config.toml
n_layer = 14
d_model = 704
n_head = 11
n_kv_head = 1
head_dim = 64
d_mlp = 2816
vocab_size = 8192
activation = "gelu"
norm = "layernorm"
norm_place = "pre"
norm_eps = 1e-05
positions = "rope"
rope_base = 10000.0
rope_fraction = 0.75
qk_norm = false
attn_scale = 0.125
bias = "none"
tie_embeddings = true
parallel_block = true
init = "orth"
init_std_qkv = 0.0168
init_std_o = 0.0
init_std_up = 0.0168
init_std_down = 0.0
optimizer = "muon_variant"
lr = 0.000927
lr_mult_o = 1.5
lr_mult_up = 0.9
beta1 = 0.9
lr_head = 0.00758
warmup_steps = 200
schedule = "wsd"
decay_fraction = 0.411
decay_shape = "sqrt"
final_lr_fraction = 0.0
batch_tokens = [65536, 131072, 196608]
seq_len = 1024
doc_mask = true
train_tokens = 1052000000
steps = 8284
dataset = "wikipedia_en"
Each number is 128 + 32 x the weight over its row's rms, rounded and kept within 0 to 255. Layers, rows and columns count from 0. Numbers have three digits each. The size before them is the row's rms in percent of the matrix's.

# layer 6 attention output, 704x704, rms 0.0538, rows 370-583, columns 448-511
103:107103135059157142159175157184144080204116173182079122133151135116121119119147108113151141144109093128102127144163102103093127170149131085116168173155140154145098159156175173157135083155145108
100:134115087074082141090163054128136158097176131109116131157101101171119106168156126124142141135106113147072115109116172127130128121119133094147157102092130120093119141104160128147121155073127102
101:128084104094165111117161079084118105131174070160106180109172120067179114157125111160132103083118138164128115111120205143160141116108089141117114112116092130142118154099156184137180108124151151
100:085127110115143112116184076107110157102128163088150089127158135109138104145127136101125081146108148151155068107151106163105159201115120124106102148079088080147080123103188153130081103130125128
107:112137122129103152124095092165065121063124071137079157136062092151150101134171134126092118160134126120170137156101104105129135072132145161123130142133158101121115177132145107119095124156116142
105:162190136163114125153151165107059125144123117107065102042143127118051162169084164145163076134146141133143117157121165163169110098169156167140172133141096141130169141139138131166123092097080121
098:139142061128119108126117095112086111154152171130173152125161073113173124145089138100140126100099121174144155091132139112172160133095147147123097184124107077107138111133123145217157114096185146
101:164111175158114074133100112144125132146154118093115102164085178181100149170118152102134134083202155171108156119115132152185078111098118133097103114102061123203160105210116118124131133101140137
097:137117139122170149167059149139082102127136168149157132134154183124190139163118101195131129137119109145129099138117130059124100120179101123139119152121099136079101161139161195145087085100116148
097:161122097139138128115140128128141135116134089147103095107079121074086149101103108168082142086118111154078138134102079181083147127127117093068111160115130140125137121141197153128183186163114141
100:173112112160154139176117184099102141057165085176144130118116142103114105146140126135060072164086141113136152048138099119134130064088143124164175102136116104166111159113180099098110149099092124
104:152128112114121145053104179143072052202153110127178091076136157144145080130143123111100103074104083182138180142132129109187069168178187141122121117146120157123120109065176162113143139145145174
099:129180105147095125113113111148162059103120101181109122101138159116079136103130130127164116119119183104147076156097172091107148135152159168145166129114063134118217140139129163154185149124133081
099:069168233091118119150135090131162155141095075167119149159108128135146115084160118154155133111129112165168143176096107156145139151131099067178154151099080096129150105140163073140090104115152086
094:129064096129128106133145127089186146112121132120090173087148137165156134071182143105126129143085163107112083140130155102143118152159121109136149125128096146126089139135075116122133108123095121
094:113177146114091129158114150107162185091076173197146079167184087101132143167084111187117108118105165175156114111121171155103087155136108137126121068115147145108106111123130041103082152120124108
094:111134137112148155123127090102108142134140166154138117124101085104124121156083169098135143150092176118133124126146139076118128102125097100126173134125111086141104113158114067121076112140139130
097:126094141154112079142130111128084147114116184096188194137149186126114146119141178118104193150088079148102065057099112165084116098075116127174082179138128113108153158115167070104102131125157110
096:113145092142173128092121116098169095097100108146140103074157170126072102220093097144126172125159154183105157152113122202173159119096121151125126091181087147101165139113125196120101120122127139
096:101168120174094108110122087142118112149147167145163111139157153103147159213137111174156133086172176117170137136108137119155110123156143168185117115136131104111180144074159149151119130096063071
101:147082144154116132105145108146107136159114114088149143154098122126145133109164100140132107124095114123104133122092191131189142120135128134091100097117110115107132123137149116153125142104099121
096:151131167169127089133153100118132099146137136127096041158127141225091089111097179165123135169143102153132121175074172200116131128112089106117129064143088121106127139173105130139086136125112138
099:114155118119140145141134120175141135099116197086184140116124087147113202131205084160101122122174186161139128094145086088086166165043120148193101100102126121166124119136157197096076099137076185
106:060173110150069121097118134120083123159111178140130113140087064086164105156139113121176173039138167135093164159126149160112096170183124170184118116165071104086189159154088174102130111093157085
096:107115160155089121111062125143098197121129073115131174153160139103151153088125163165107165100083135127132124047087158148064110080110098122127151101137116110182168142170163097159234146115108087
101:138109102130124186116124138104123072139141094134120147109142180122151166178141144143126217090205167171100127127077105134067128155121082144073144136117119201104126110078136102103147111120150140
099:072126166100178113100124151146182119139122144099152123099135136122101140131077077147151119096102107151125131178101111152142128132160127121068125081115146124169156088192161120095083108193134166
093:127131135126130137138121090111088148114179111146143125115112099156081105125098141164144149166178104124128135144122128130084073078126100133066155096131090141093153118156107137116132141087136105
095:147170152171087142113117102107098132141137097072132141161157165152162109133136165193062194147095161192108101137070108126130106143118160149144095160175120114188141141113166153078063148143131087
100:103188170105168159116112170114095160099144139126190157111141174137070071164159185126136124131172099152095121101091113107115126143125103139146106160140097160095099069117108089102077099095141112
096:116123160132139181089180102157136118201150158156151132118113097079088110088114154128151151188060116128063150155141083138135150125120136202142135103151082094089162077176094129122102112109094107
108:107182116143101128095114143101120157188124127133129113142154098141154158155101098190177150146138072177149118110121087172145123146148137139114101136179114135128175117102110136206129107120081129
094:100130077084097144120168136074158155071103140094139144128095072157162104081116124111177097089117129104109127158172126137136110124044174136118155108155110077110083188115118123074132119120141185
100:105124149185140107172100120104161056115149132082120165169115150200142107065096077104141148163090173137093132138119101113126128178138090113127135181143116161159191131100132154161112148129111148
104:105158134111113105171190117120130133090132156104137137159161137147110129152124156177135084077185167128089095091184136148114116147128152197152147135126174127097159109136103068079114159153120103
099:078078152072151133144110126097094140151099128181082125141123156169078112127130132152149167127093118143126131136136128126150180126066193131127143091094128169128117103130121122122091158141146115
104:171148137116114150100141112121197151126111134157115082131113088149119103174137128183116199097099131140117170150194208136124124153110140171149041084154099097109160127186085160175212123123155095
096:151113133131175133122125184102108108136126162119144119125160158069145113161100113170117122125095144149094083161144198105169125174143120140134149153123181116152117136111150176119142126133149131
102:134054127130142114103098114161138159100079164103126111164159101109076089126120148128120148145123090097099142081101152039115141151107133097096161133054169116137094189136105118122212111154138112
097:199138071064137134129141151120114161111142115099120200134140137123128152139095118095113152130114107115151090158158098153173103099065126145107144157168145120133143157125094120084122114086100105
101:134118114093139152101165083137149214116164135100097116135124102123161094125109197190189152089161105139117128124100118155144124155086160079116118088118087162094119183124067093085123099189110177
101:085154119088083110140145126127086065157105076136110097131118132092123175132127077101191102150133154184108142160118101149090117091171118104120128125153127132074220117187090129093114115165159148
093:146160161130106113156155141146105109083184121132195120175115094086143112136138136096106087099122116119165138163126102170074122094112130118133135079119151099132126116182191138153073106128104144
104:098134109136128072105089077094152104090086142193149099146097129109064103133121158109127073163079101140149116127146099151139149065204138150167115168161123133075131092152084168165141147080106121
098:126120134134150121151107102105176162098098112143162119144142091176135138161128185169123158134092142139139143143096141175197137114120194135102090119163116086088160144087131092065097124176099100
095:097162153141106152130167132118116123162123107137120136186127093085140114108105159106108175112109122135127109135172150049203122121119112124101113076108069144087124130098089159156123072111182111
103:154123106150082134112135118145146082127111149075076126091141192153086134111124115142156047177142061150092140170140159109175088064083139093124146134096182156102124115095120074139166188127123112
102:116140137152103148156105143117127083189091124085117121134099151156171148173155155163072147149127082198160137107123159114168141100174126124097142076131159117152118121140102125101085074148073176
100:092151166133128096147137138164085158182101084156120110151107134082087164134201115119181123063136117165156159173107150140155094200147170126193134111150120085127166139164124144157127094119181113
091:071094093090203140107113118093122136175165130112180130114113143121151110077083135167118168100129118163109110202157146097138171116159146154123212083166131132116113123146076169110145140143179119
096:122120128090138132103177106118088107110172149187107157225152135202096125173086149133118173155047166163143136142161086145088150115080097188118090129148159109066134082088109177123110120134141145
106:134126182173163160155131120143121113127156120110091095139146127124120120101114160125155092150107093103123128121185106142088138085162093078092123154065137043153102126153077114067064099076070099
099:133143086221134225158107115162121129161101176187129091098163117122118147124141131091145052122159114120104128129113118124121115080211112145165140134123163181079139111085136110126146161115117135
093:098116150125136136103156127109124143177154116093187127162083156161147125192118124152183145100114109130161162186139124126117113138185147160187158142140071101126116087108093109110109144142156062
100:107173144142126124116146122121127140123154153131104102155129098132141110138117171112143076113096084189194118119131129186153164127107098131117093111139109123067164126114129125143061148090108123
095:094097131089126168159153165144112133211115119130094148122100147160150102147167122159184115134152122107139081134127105127151144138161093133104121132138110107169151125129187106100094108148096117
104:106150102101123129167112148144140155100142184124107168138115128117141126154135119093168114179152131152107124082060083148146192097157156165178152197060192154108114140177142144139093146134149145
099:149103103176127119183089116078111146137149129128200118128161183157127189188131145180094138117146140133115142113111081092076150121118111124092117114122168123154127141136119182055129097165107153
100:115112096114160186105120173121105102146159102142068143123150150129166176112172102104119132141188118130067154143192111128106105148079117109115137174165179112125177137140171156152148137154151120
099:132114142116129186060116132110142076117139147158101187071161193165112184172164087115131148160149162107109126143113113111118169180115121092122170162110066139134103085136112153130093109107167157
108:101156102109094147130135159146155192130090112116116137176138087107115142088101127118138135135099115149140179157149138127119094133133121096105161144160113098099166112143142106176106132054110037
098:142093145138078139139123113129119086115133135128079146115139181125100130053087105076130095068119140153125084097139082121148121104101136137092157138117140131195130116129147122117166198098142116
099:120154101152117121190127102099156099094111101159124091145159093107210055141146126118127176146136118065130124078146122137112139058139163127169095128075144139085155151187147136117113111116174105
104:139184113153175072161128171084110136088165126136083123142129148121116136149147152141182076165131122145148101149153051080124178102152158048091151107153102158197128104128154110134093089086133154
103:154111119164049123134121131163108122108151089191096107138123136057126181092125077079161053129131098112147125132125070142144128121121102128097085172118141154100133109132131105168153202143142101
098:145159126122113144185104153112111145086105147165121123104130149064143077070151149096192126078160138087164080116136120106107151106130172077101136086104124144145148115151143109160154169155108051
096:115128137126149123138140106108109095159100099080148132130133123152169119116132149145163148117118114118135125153122149121133196131175170153146109084209115133113151177107106178101107104090118142
101:153145148154098123089146160160143126139068108155121085125118099143143145134077121136105156117172141134137129145102176137125089123105160169166136089164133067148145171096103121111114128118242144
099:107119167177128125117154137124127123125145190129054147099096090137149094165108106113085111092066118101154111117138197117123093115131091135173112119129086103121129109128146122150100126169116132
098:147154108198118138104174133120140096143121175105077178118119058098185142104067126103168074131161089115125146150117170065089188128090132111106138109068053151125126118145114141141175178141108137
098:097156085092114162104114132136125158159133182152140104098113122134121135133129134164179161156155084163130135216109187140157079153114144070124123113141059160075115048089105098155124120125184116
097:123101091091134114118161142145146131101104149149133129120139137119126161105097133109089151144055141143103141109149166083072159121056108135088166113124182153156092122112165099078127112147177136
096:180143168136115096156111160096101123108152149172118160102178110119156096127102110183127108094084145114127119125071143090161110113129121125133175128159128131126139191133135139119128141146121133
096:148132113178162105093145077086124140136075145170175119088125162126123137154146124080188152113073142099166078087140143153136143132109135111169076142166144112150146113163119123066111160104132159
095:163106115164079130047124135098082134142118085148078104116123137136128173126176137138138114177161139178141196115140129097152135062138072123143083145099112145161185129141081195141179192108117120
098:151152168093156110142126178098165145156134140110160063131105156154105134202128090138144170115123185128104115140133127135122139117147110158134171155116138094208112132110092146096090115164117167
093:104158101099119086186108079128112062125156159096096132167110179135090143083127158127170143158123165167133080167087130099125164096117165159188114083157127140213211161128055175154120127074096119
115:057181089149125103153147127108114104131137081105131128154090145175095138129161112069133145166120130152129147092108138098135145158143106142200161135155123128132131166078135103126119104063096129
102:117137121137114128156088121118111144108097096091142089164075090144105130169142146204190177107126147116146170139140150147103109088149146167158111113121115075091133079082141159145138159128145155
105:140148152103120083120091099140122184075100097087163137119128111159102128145117136060085078135139127085163162071141132145135106131108171097155143131103166159142132071160137138108124208108112146
092:107102136145135165083134154115097138119154165083162168096103160058090112180155142130056120128152145115188123110112126131126103154158176171153147145157079136135137145120127134143118112173119119
100:094145132064055143133082122116162066138139100140095146140127123138174151112095074117183130151076113111122162123106105152129116072096137146179155172165124074094118136145115122175113161069125091
097:095129104102148141062190180147061156135193150126123111170139140115103166145128159118135121124140096144148139145148141175176100149162186071117117135128120119109115107142112125116130138114196172
097:193137097156137150077109125186071156106069112153132060124107119126106127114105158112075085152115114170143170121123126099136169068086128097127143112118145180203135134187062116108156067179124155
100:187175124094083139098124132152131142121150128170086113098146065051100063159159114068162125100134147151136173184132108116176125052137160084181130138162125176084160166159129170171151138129129103
092:133097104096099116140133176084146149155147102128120184159104150087153079136120070137143147117128178091126178164174136063150138111104138142129084126133140092151122137170091077083143086085131134
108:084113167125103083128094158140163162098178058106099107163134165164125235069124121123143172092119171141189146108137169144089102165106089151076117114123071127112126089124074097118174086117102115
097:081164156144117156094129113177143136102128090120162063117061077138116090130100160151192131169076159152170135128102178044111191113100116080141164080195061126072138140117120118144159153138122180
104:132097127142089108043094159108140189155113120151168146143159148150123133104067150078152147098124176103163110118143128070109074166105099126130170066176137126101075110121145095055164162161197129
098:140122077134113146124131131133074159170138145197091110135109145101119120105132155153159105110135146126175110164026163157173137139104118101150137138157100145111175153120121143128143141115180112
100:155117150120095159187118119147091176120158156153164110153154084121112170164149113106150106109109124160110151079159147059120180099159124130058127152095134124108200114143140160120199121091145171
101:072092203034096102187134130100081163122153100085143134140104102154069145182076136122117103100154174077206124143141136095152120104109164117144154118156177087172120146114129112155152182173072126
099:106149154080129182148077088147168134107124149130104124124176079136151072122122138144157072172172155166132153116086100177121083175142069176081130019169096083069094157172134147146115133114146181
097:118126151074111116095113173086120108074050116175135146197100120129121174133164141177115156172085134159109128124205154161124146102108122198115163117098154136106132091126076108157143094141148105
107:082134150066139130117140101157090126141126127060191155152145109157140112193149152146144140072168083122137103159117192131120087143166107183129109091115159173154180109095152151161098074083143196
099:144123192138135155170060166114113151175148111136196144095073156124128150155154091131056092151147182131121142068105110149161120113160123105179076134139118175172139099124165080128134112151111153
101:058129156151093097157183142109094144186122127134107100119137054107099155182119155116108132121180106186142094130130159160157151094132154159134073100201116106114113091141091119153115143106132124
098:065109116090137133109149083119135068071110180050171130136116111202137148173127126117111155144087099135098137104131144144093107136111098112070152137127103110141056114081190109137117114134179135
103:145143152105108160197109127121036112117115149161148151139115133133167156106132088157134097122125129135134100078089096166089139128110142160142143123134127093157179126094128187120178104163107176
103:147125087193126181109062123084162085124052108197122101118140130083089071063090121117127151158166122121115123152090166112107111087104162097119159164094155166128160140108107124195186135097145131
099:136107057122128129133113115105171111138139133106107127124139131101098065131096130102157143140134163108077132102146149113110149115089161111117110119163088082082139116154115183140114177146111084
092:109177140141106124099149073077102094107141134086139114111069069099134085152109190129120144147073087166097104174102156140170149180140133153068180132085156190067122162173062118087156135104197167
097:153194126138115136128134149184110131138153129130141142142140089122112086104095159101179127097136128128167065127126097167123113108091137183151203107109171139206142126178137157138099106144098118
101:066129126127103119079105162080097126167154119109164086108120188150127192137221124139107125137041120147143138137094088139171142130173121120144142159161131121079164135100084152118133103156130130
103:139150140096107166141126123144118141120072183140100158158139140111130168114130107179112082052128127152164113109108095108154090084190106084158089131051166120131149142124103149166144193183106110
103:133138142146154103166100156108162132085100183194130082103140130122150131156167157114129091126125153139124106086102086190141148151171158127179188141143126131185129139151149120157068146115140138
103:134132129132127116152124125098098140144148097072168125070131145184123163139106133139039085124101174154188118111155108148108091108135129072086093141115150105095080137162091139124121127117113125
101:166189110059146128142102092117116126125097082128168127129159168170136128122194138173126076148151113086126132126150081118126087148139086145142129168145117070077131070128149159146124088101142172
098:066159137106087084160122107093178148105114110114100139190095099094142135074147112138118127103087178130109114089183093147151083099145075106149146118122100060114159128121083169120119123096120105
098:142139119064113133071137124113152158083149147151079113126169101073061181120143116091126092127168152071154113100098145134128135137117146129139096127140134155144143157156112197172140152133083149
098:119119086127098184186137192082160099205107131168132132114098143065093114147167123137163127147139140151114148127133081114115098138135167118166098124148148139128131144120126127175155134169132104
100:173103127113097080141106182123128194067125073117130177119161130114111126172168113099066153081126111169108134131137141142131103179127128130181109144155148172161082167121118107124129119200187165
100:139174116124167151136138167142149108113102134142138112232093138169118073118143136138167091148124170068092120169119134143107084124113133192140145117129138142159215120149076151153076135089114148
097:077138126082086150135144133091157106161124092148089104152111117152148151103049091110132138137051082137152131151107156099148180125167121100139061135124094107136191147078130151077176099088054140
091:127193097123117072097151119157142112110107131143087155109166113075162102126138077062090092122115143141166043128129131104050125111123134095145123186108158125115066110168112159124111140079158110
102:124148140113126139130116131148111094075121132135144108140169081088115163096179132096166110106183166047145106079136101103069117141137095143116132117133145143127168107115139130147136129113140116
099:179141111104189152158148170089160137122142125095132120057165129105096168098086201150142160150170125107159109150135091118099166094100146176117159093077134094092122130145122123127134135156124096
104:158145078113131147135102090196105160049155121133118148075132125119130113118131145124056121124163158117158154152094106155075155094078165063155129162119106148135106157134101127085174158141140119
099:117110123180202126151157188087110106111152131108132128095110103161147144174103061100141077114179139163142134188133132085084122193119145132084132101157146119162050120125120132131090135132096179
094:139089100133130097121141131106198152114109147148134129128160115138166087138093152136103153048085129152085111062142123117080190131071088161122165078124144164064126120134137137136135150100136233
105:097152115172096125124121137131124106119146143161146126152089117152103131068126163121133142124131119090100107107166116104155083061131184102158169126098159137101136163121203139091152126120112069
097:112123094144125197168071175119160210131142147119110097109093110096208098152084132131126126140092106063114133132134145116103171120120169059157116144123136112160130130143133158157100156104111133
103:087144117108089106130107100131127098110141110148140098163079085057053102110105115116225073124133153135163186121141109181157082126139100153165087155151136127118138159134098076143163112107107133
101:155124126202121115153119147150185083096066155144091167093167088116171124162064149068116092120168101092181134167134133111079128066152111108158112088164118092178127169140097133159158117124077121
099:187117136085190109133128153123122148171074067141203135104137114113132101140110171120108128144150120136106095108116105160118135142119111132129061132084111146226127151141121113092136109098143157
100:184113130087161144131117095081196111100197151108172139137164149127154135168157163147100199129215095112130189162179148108111169137139141119158166086137112098141135148139151128113119133099186068
097:121135126162130166041103150109074158168118103094124162075093157098130095092090128095151087079074103122096085158141192169140162097103153087108195169186139156158134163118118192112157118156109085
096:148156160129137104121101067133103119156090132127144127112158143151115154123122147123073108143110176171146137106071110147132094095124137153137118085177104070168151111195151153158091157087122157
096:119147167102100132142118123131137086061188165145149156217123131143116116124115154113106116122132097175140126131145114129126115095103154122140114183123100127125100067113100070125142148119153077
101:177125087143105151105098071104211128136149151171124152067155113220094183142118111112111150160153111105122173199114176164087181116126050091106080129074088147167127094167069139136119150113127111
098:104161114177127155118117127118165163119184184145145131094129142098168144133111144190080133165083118087139081122169181154133141168074112132105079139096194119079071065098111122151200140133147106
101:063146194110110085138176122119129136159195119099125152141176118125170153149159093037173163107126120119210141078181146127153143081117138092187152132134113139118143117149117139120122201073137114
096:162190093195153095142123077119096193125101131105091133059167093121120134158128132164110127153149157117115133120122134090151112103123156116160132108173170146167068073122139147102098180211164104
097:092080069142104142109168161143133150108087100167059111118099093139087098145118141119156155126139112144138119161122131159134124195124151113152149137160171137148135160137158144127220159148083112
106:087147129147110123112110107133091158126070152130160128097165060162141173094165152104165131126129110138123117116147102121102124169134105100165163122134098173111137064120107113116120117113135125
099:143169065118146101159130099186149129087123090131074097146103098152111123130128158090078116101138130141139078096106157099122095087171128089150104105109172227106140093167165134142118171127146118
098:146095157120118192074146145128114125138136147107116051118130130107043184120143141124085109144149183087059154098121081122082158079156092144133135144137106197154086078127100173171144132090150148
094:131096140152123112129136160066156123194126167155142174132083162124097175209141074105071134137137138074160129134079139132126181113153151129177096096155107104168151157151140174113074108109125136
097:176127093169113098103167163155136158104122100146132093116123097114148138150141082120147100155180156135105134096108110187138086116080102144147090105186179119054129093104198131156127172083140135
097:133128148155123132152162096136153201122130123122121178082101139209142153063139157124113125156156091067107055091150159097104092110071117104133166104149151077142035121146125125124173163142107098
107:116093149179091100173164114118149127176128137172123192097082094138079140165107103106130143137131091136085126167071151106163171110174154085126121104128150131155169120112109100173143070129105157
096:127101133131113166153096159158144141159138131155127070165135119123145126098172170184093121141145087070085151099138146131091127158129145124156122111089113122129096122144129167111131122126072151
093:120075118115152119112088178180126088111152090127089111163101094110145101102120115110175139157142104175193100143091134158141130129121100144075132126115177154208152168163109075124171160154130163
100:125114119131083130132133150101154052197135087075058110131138064068125179140142063157079182096142131153136118134172129149171164114145177114143114133159116081165106127173175136133126163139142167
108:111138134177071207132124158141090145086126104142127145114129131138175163164177137138140143082145116088100177142055099097172198139131175164125149177134174210103083049163112141154090109148143198
102:123135117124137140118101180135092140193139145168136106150109087111155117148110103178121117119176083228089159159103145148159089175147097130134072105134146146066156199132081135140151095131149172
102:133087162149117140196108075125081179201167149137153118136155128175120088118184051150109180089115070155151140164088132155115141089095137151095167108087136136149194114132087135128130151111172103
097:143162158109140132111115130162121115145139146127129125100203161166166119128115135155125118154147146131126072112155085137160146104137129087118073190157202132129143157180121140116114146166118138
106:083120126137111114163174189050104141207082134165143114103221144105122159163124147139132129067082111111107171138126177062113148143216123140120139102159180078139174100123120159085110083135128135
103:158153096161160117090145134155219156119075156147105111144151117121154136094147083143141166168113149169162094102133161071090128120071128106201115086140161179169107135113132053093113192163072179
099:141117120121183112149157103113132135142127194153077113121140135112089153154180092146096153156090157109143110141127086094102142141146125150141139149090077158139130095073183140131138122141187160
101:169120114124126097184111115103169110098165147123053096157090134107083100078137132106103152127071130148168123139154083163083119119109146114113118174154134127024108158097106131139147102109127097
112:103117088094162107162134154120053134157109118109077116106093132082156086091127139153080102083115082115173081085166169083181126128135101132124098101141096126135126224161121098122081100154168094
093:098111132086144073119136168110133146088163121087111108087180165162164202121175165108133176149125114116128103059146077122112067156174188127112115144133140136153109106118115132104192134179142156
101:135112110176112152130115152147125071109113133105106120163127150104135128092150166098124137142092117096161185191144183084086181149125103095126171192134109040116110107145160131121133139109174087
096:081112188121135128092153134085113081148149123117081146125126113144137073094103168128119165110135153103131081198184140095095110145124124098112138109093114133183125118166126142135090124138161114
098:113129122116121160167059132103116128138109063164072192138171151148130111100149143139149107079171132094123140098154086151113088076123174109136103106146094159146168144111140131162153130169125086
100:069122133103067123131154074143121198132131133107126119140156133134130125152107153129168152165135084082117207125108115174133182082173155162134106137131175124083157088159050164159163136076129074
096:188159104143152140102155118183113128168142154107150104112159101096150088206069148085124068125098126117156067172158119099096077133128060114148105120136145123095153122113117163158170131121113082
097:113139100157117113071114120134073138120119203142142128114133146113055146157105128099131165123120136175120104108129149157141066078170130181176141157165118134108114129199117122106190060138148114
098:119087143136132175103121131108165143129154096135120113178110083149133100089153072124110130103164079048100098130138081096096077166148084119093072112113139191157124145138119120113126076151120147
099:132148147142163143152161153138109118179100109077125125177077119129116165114081113116144114104161105099180136117131085116103120115166155112124097152165123158124101136169131105127117099107079144
101:151050093114203119186129167112211114093162106110071124163092118103075169063060163142098136084136093092152045140156117112137147134089148061113129120107157170145076166098179086117132117183129144
097:113132150112123203111126148114099131195116128105122076152156154130151093116164097125150099093098151132142184110112060126120124160171098178125194158179142126112169140087137134146132113136124113
101:201073146139068117101092127114122131152148170142147137115176151114164165191048114120093115090199112161119168191065141119123115120141186134105114130173123093109091104166078112107107076134163176
098:084186136135126102104135080090066163128148187096212118105173124157127138146158201157117134064076144194163138093145141151168104215127141167086096095204169099041093128156116097070151081121150147
099:169144131162147174130133128176120126105160157107126117126194138131168144118165198184141136137188176115139073134065080120055071118051101166124148145140164094112130110158129074136115092097175068
104:186169052188160057142140119164163142135098125158099131079139136128148130135164095078146115129071109110162071092101121128103171104108106145118136143097160159126131100147192142083127139140091120
101:137106099113134134109148115146130131178121129113097112150101079149113135119093164128127143206113059144186149159118186101129116152190154200095100121144104167128124179122063162117137076131072134
100:139083057123099082117106212141114140132088112082133153184129175127102137056094138176099141094077106119077161169154102110152158121106174116159160085159165128109099125128081095179145106087166111
094:161111112100128137146123069087088143131143100127169160077171143135133112157121102127103077128159150153105112093157082160141179110159197119130117146104159147109164115096118113089138138116145113
104:100178130143066094124114157130126078105094127134149094121142065130144152157179099153122123119064139114143114100078084113122112069129136129172096121127144076062131131112222115124114200118157085
103:132193101083090143138091142086115155104167120116165150089149148153104090134112097190120117126108121221111111154150136150105099156146162097108128150125116145133092153115146132077132104125089134
097:166135085090197139145130097102181125112128125171124130123103169117135137124148104154126100166104090098126174134142053135115109159126092118141154150181041161128137154089150114139076095138132096
098:129103115137145108117058144131189104201130129068062081088095142127152082075140130071176080164127152093088120147117060172162164067142126119066150151115092109155134119163122074098176172147151069
096:118110128105121148088157109171171122134126098166114081141134094143149156158154102159085181098187140138143138149130073106090140194130149116165153128044112127132133116143088054121182073174135163
093:095124147130168096136088146136064146170141106146139090159132155119083113150120158100080095114058159167165108074126088116106058094115167166160120136150182153158102122100172110125123055100113109
104:127111123069114108119116113142147157128172193119165096140162158122142142209160100162136092105141162057141165130126097103127074145146179135064122172139112138113154103091134061170117142128199116
095:062113120174139108093141119120158153142133175098147129180140135113142130173108115141128074138100142137102141096174122166097119101086161142089111185141190124110153066164101063063092095117123117
099:173127120150183101175174135135142180080122213128096121104123158095157118140157133093062153179146111102136127096118112147128136111156176113177165128139133084161149134084115115086096101135123152
099:144138101126166083098087078062123123161119117117125133106132127177129076087076094182096201151133071092146181140161145163137108119121180126185123078164164075149134105146145118118113154111166107
096:110133138105104175125144122095157117199141163090133152119121091180118137071104113146122116097116149057113141126151135080120147079087102115143144045056078121101146139154131136112175136180119120
100:139150063149149178156137092176145207134111162134139144159068124165179091087166123138100131127051147117119122148128109131146159101135142086167146082092070191071140079119140129148157098150154136
099:130089160136129133128165147136141142113159124146054075099149121116147165111169132155138125054145130098158113140060121083135191158186138164091179091171122152112109181156158146171156153228164136
102:055143134099137171136148130144045121124168122099103172150107142108147113195132192094113116095139114146103142095069149122111164137171151070136158185145162107134130097136091133149094096105137117
098:163100063123102147088160111149130191077065167196067151193101123148085102071124148171128178147139120123126122178168145133068149092112125135121144150143123096096151138142098098138184121110088080
098:117140088135128129158137141098152108165109119141115166114108106135123146154104177072088108170126176127089167081104145123137090096121163172208058076117116106136124060137115152105105157092101173
097:095123190074143153213134103130117183089107087154135181217091096120139172156105129108119143112137119129185176126072113100133114148140144173137112095113065073198097111137095151133121159178127103
104:134202099157174112102161125133104094193131136162146107123104123133126112165109109174159132200142072155102112188101153150141159143141090107088126136141192157095151148121082114208146129100191112
098:184142137160124179132125123074090136129120161067134095123167111096095127186171065130130087120164127118143192120114076080121156189094160173119151113201151163123159075174128178113103084160089208
110:108140075122123168140165122131138143127144096138099153142110118131123102139100102103158108135128095062128120154172165099135121103121122106146144113143096116144120146165123098174120143127134065
096:148086128137139110106099123063126092080141095082130131126099136181137145111098110067170155142082085147138108172091108147124118131089127106136168096142129074150155178188149146107143133087138126
096:122130167129107135115108113139143130172144070085205133141104071139104149066116075112183108147103101125110151132134089083152117165091115082120155123091092105178142180061105145096102148105143117
103:110137096144117123120146125153113144134119103106168175155201127145113096139123135126078106185150103120168149111059171101102144131169112080114147177131149179190120132145111125166092202126178140
094:083086096145142132151151109082129136089091110119115115132115120170175086164153167159103137112117088149109150176169136121160083172131101105131107132117132154137163127144150156092123093052116138
090:169144079100137148180114140119146058113121108088121149124141094166149124134132169125124111141119089087124124143129128077110149044126072100129157138163151202138111128152146100168120105197149111
101:168169135063101110143169091097119176147123117153136085224125118116158111135076143104141089092102188120107140145130208141172101124090134132113161126158119128131132171172146110120149179079103106
099:183130145149147136096145130144166132169134092094146105146163078109120145096144125084125133105165127105085146173133112066119116162135147111141173116133169170129083100092139113154108063128107059
103:107141136079135135132134158194116110058118155106086143111167131140072131121132147152169111112153153138136155135131102142075106126125097113113149120130124147110132112113121121102124147121172142
097:109128143142174093114084122164113143124075089156073165117103132159084094132139155167101129082160012094107172117101111140209127138182128152115113101134176126175154193145171151137145119168116140
103:141115092122178096153135098058092107169139117147142157106106161142153139138083115153127181170054127150105094102079132162141169115080165152137091146112134111119107153150126107123198132132136163
098:103117107068148156185133116089158095102123069142146126122109134098127156110154167111131125089144104167113122121102122174140109187141143155115078086143059093113121196153090126153141093130120180
104:125110127067137099152092156099052154108146117076107153131134172129118142122118152150117157144096184126158189089132115134133123050140183133141106105128126104141139139135146129101108160147068116
100:157052096163160150141095108116175062091135084118178134148114173130145165130098099109105137097152131085123166102143123049117140113059137186154106124128133129104130106072123124132104142162100151
106:110151094112092104146136101130123186145090126170130138141114109119117152136107199118133087104093117130152104111079157093158136157122133127166125125127192178106127134097121128143128152133094128
097:191169104134105145107089123168161110144079149161183123087154051136129131083145145169145128140112130098101096174165144120118132016093101103133115167106129123103151119172170137123138108178133174
096:174158081144089121078131098119126103130167083040119079170132129102111149145128136077191133102105081128123121099172107143144074154101122147174098127078180140125139176113146126144168144144134120
100:082134140129148139066117144145149111142127139140131116115144098128145124174145144116139202109154149144066128146164204116127141133070133153092117098191074141119114119106173155178129121135158132
097:143139078138139162187118115088132126162135137167128150142115116086069041137139143130121125117152137107125124136105182132107180130175149104101123162135135154111148185154157174142143055126131132
099:101159149129174161127179149105136158130102134082144151129126118120090097188119128144117135153100128065135174162152159129142140111190117113124116123108162078141138119142132191170163163130142145
111:115119160161137108178161132098109124144123111100189139149122204136145130195163086155104121115080129084121162105107063165143157108166140146172116154123100121114186102136108188148151122131122147
107:129160107071081108111172113135130155094182150113114144160140137139138129129125123137155202144108108110114122144111190130160133147091094107158172123140131098100110150123048107127144106154113135
097:177099144095089095121128133142145147112201161138091116178170168113116126125120117135135177138141175096082096118150159109097133146111082124087095147131208160116094164084112075068111105154174120
102:077124084145090103126084165093095183104083145170078124125123097091085125123118111128132106098131100087145110114109134097131114150094081099097148142072134089177106171106109172126164152177118161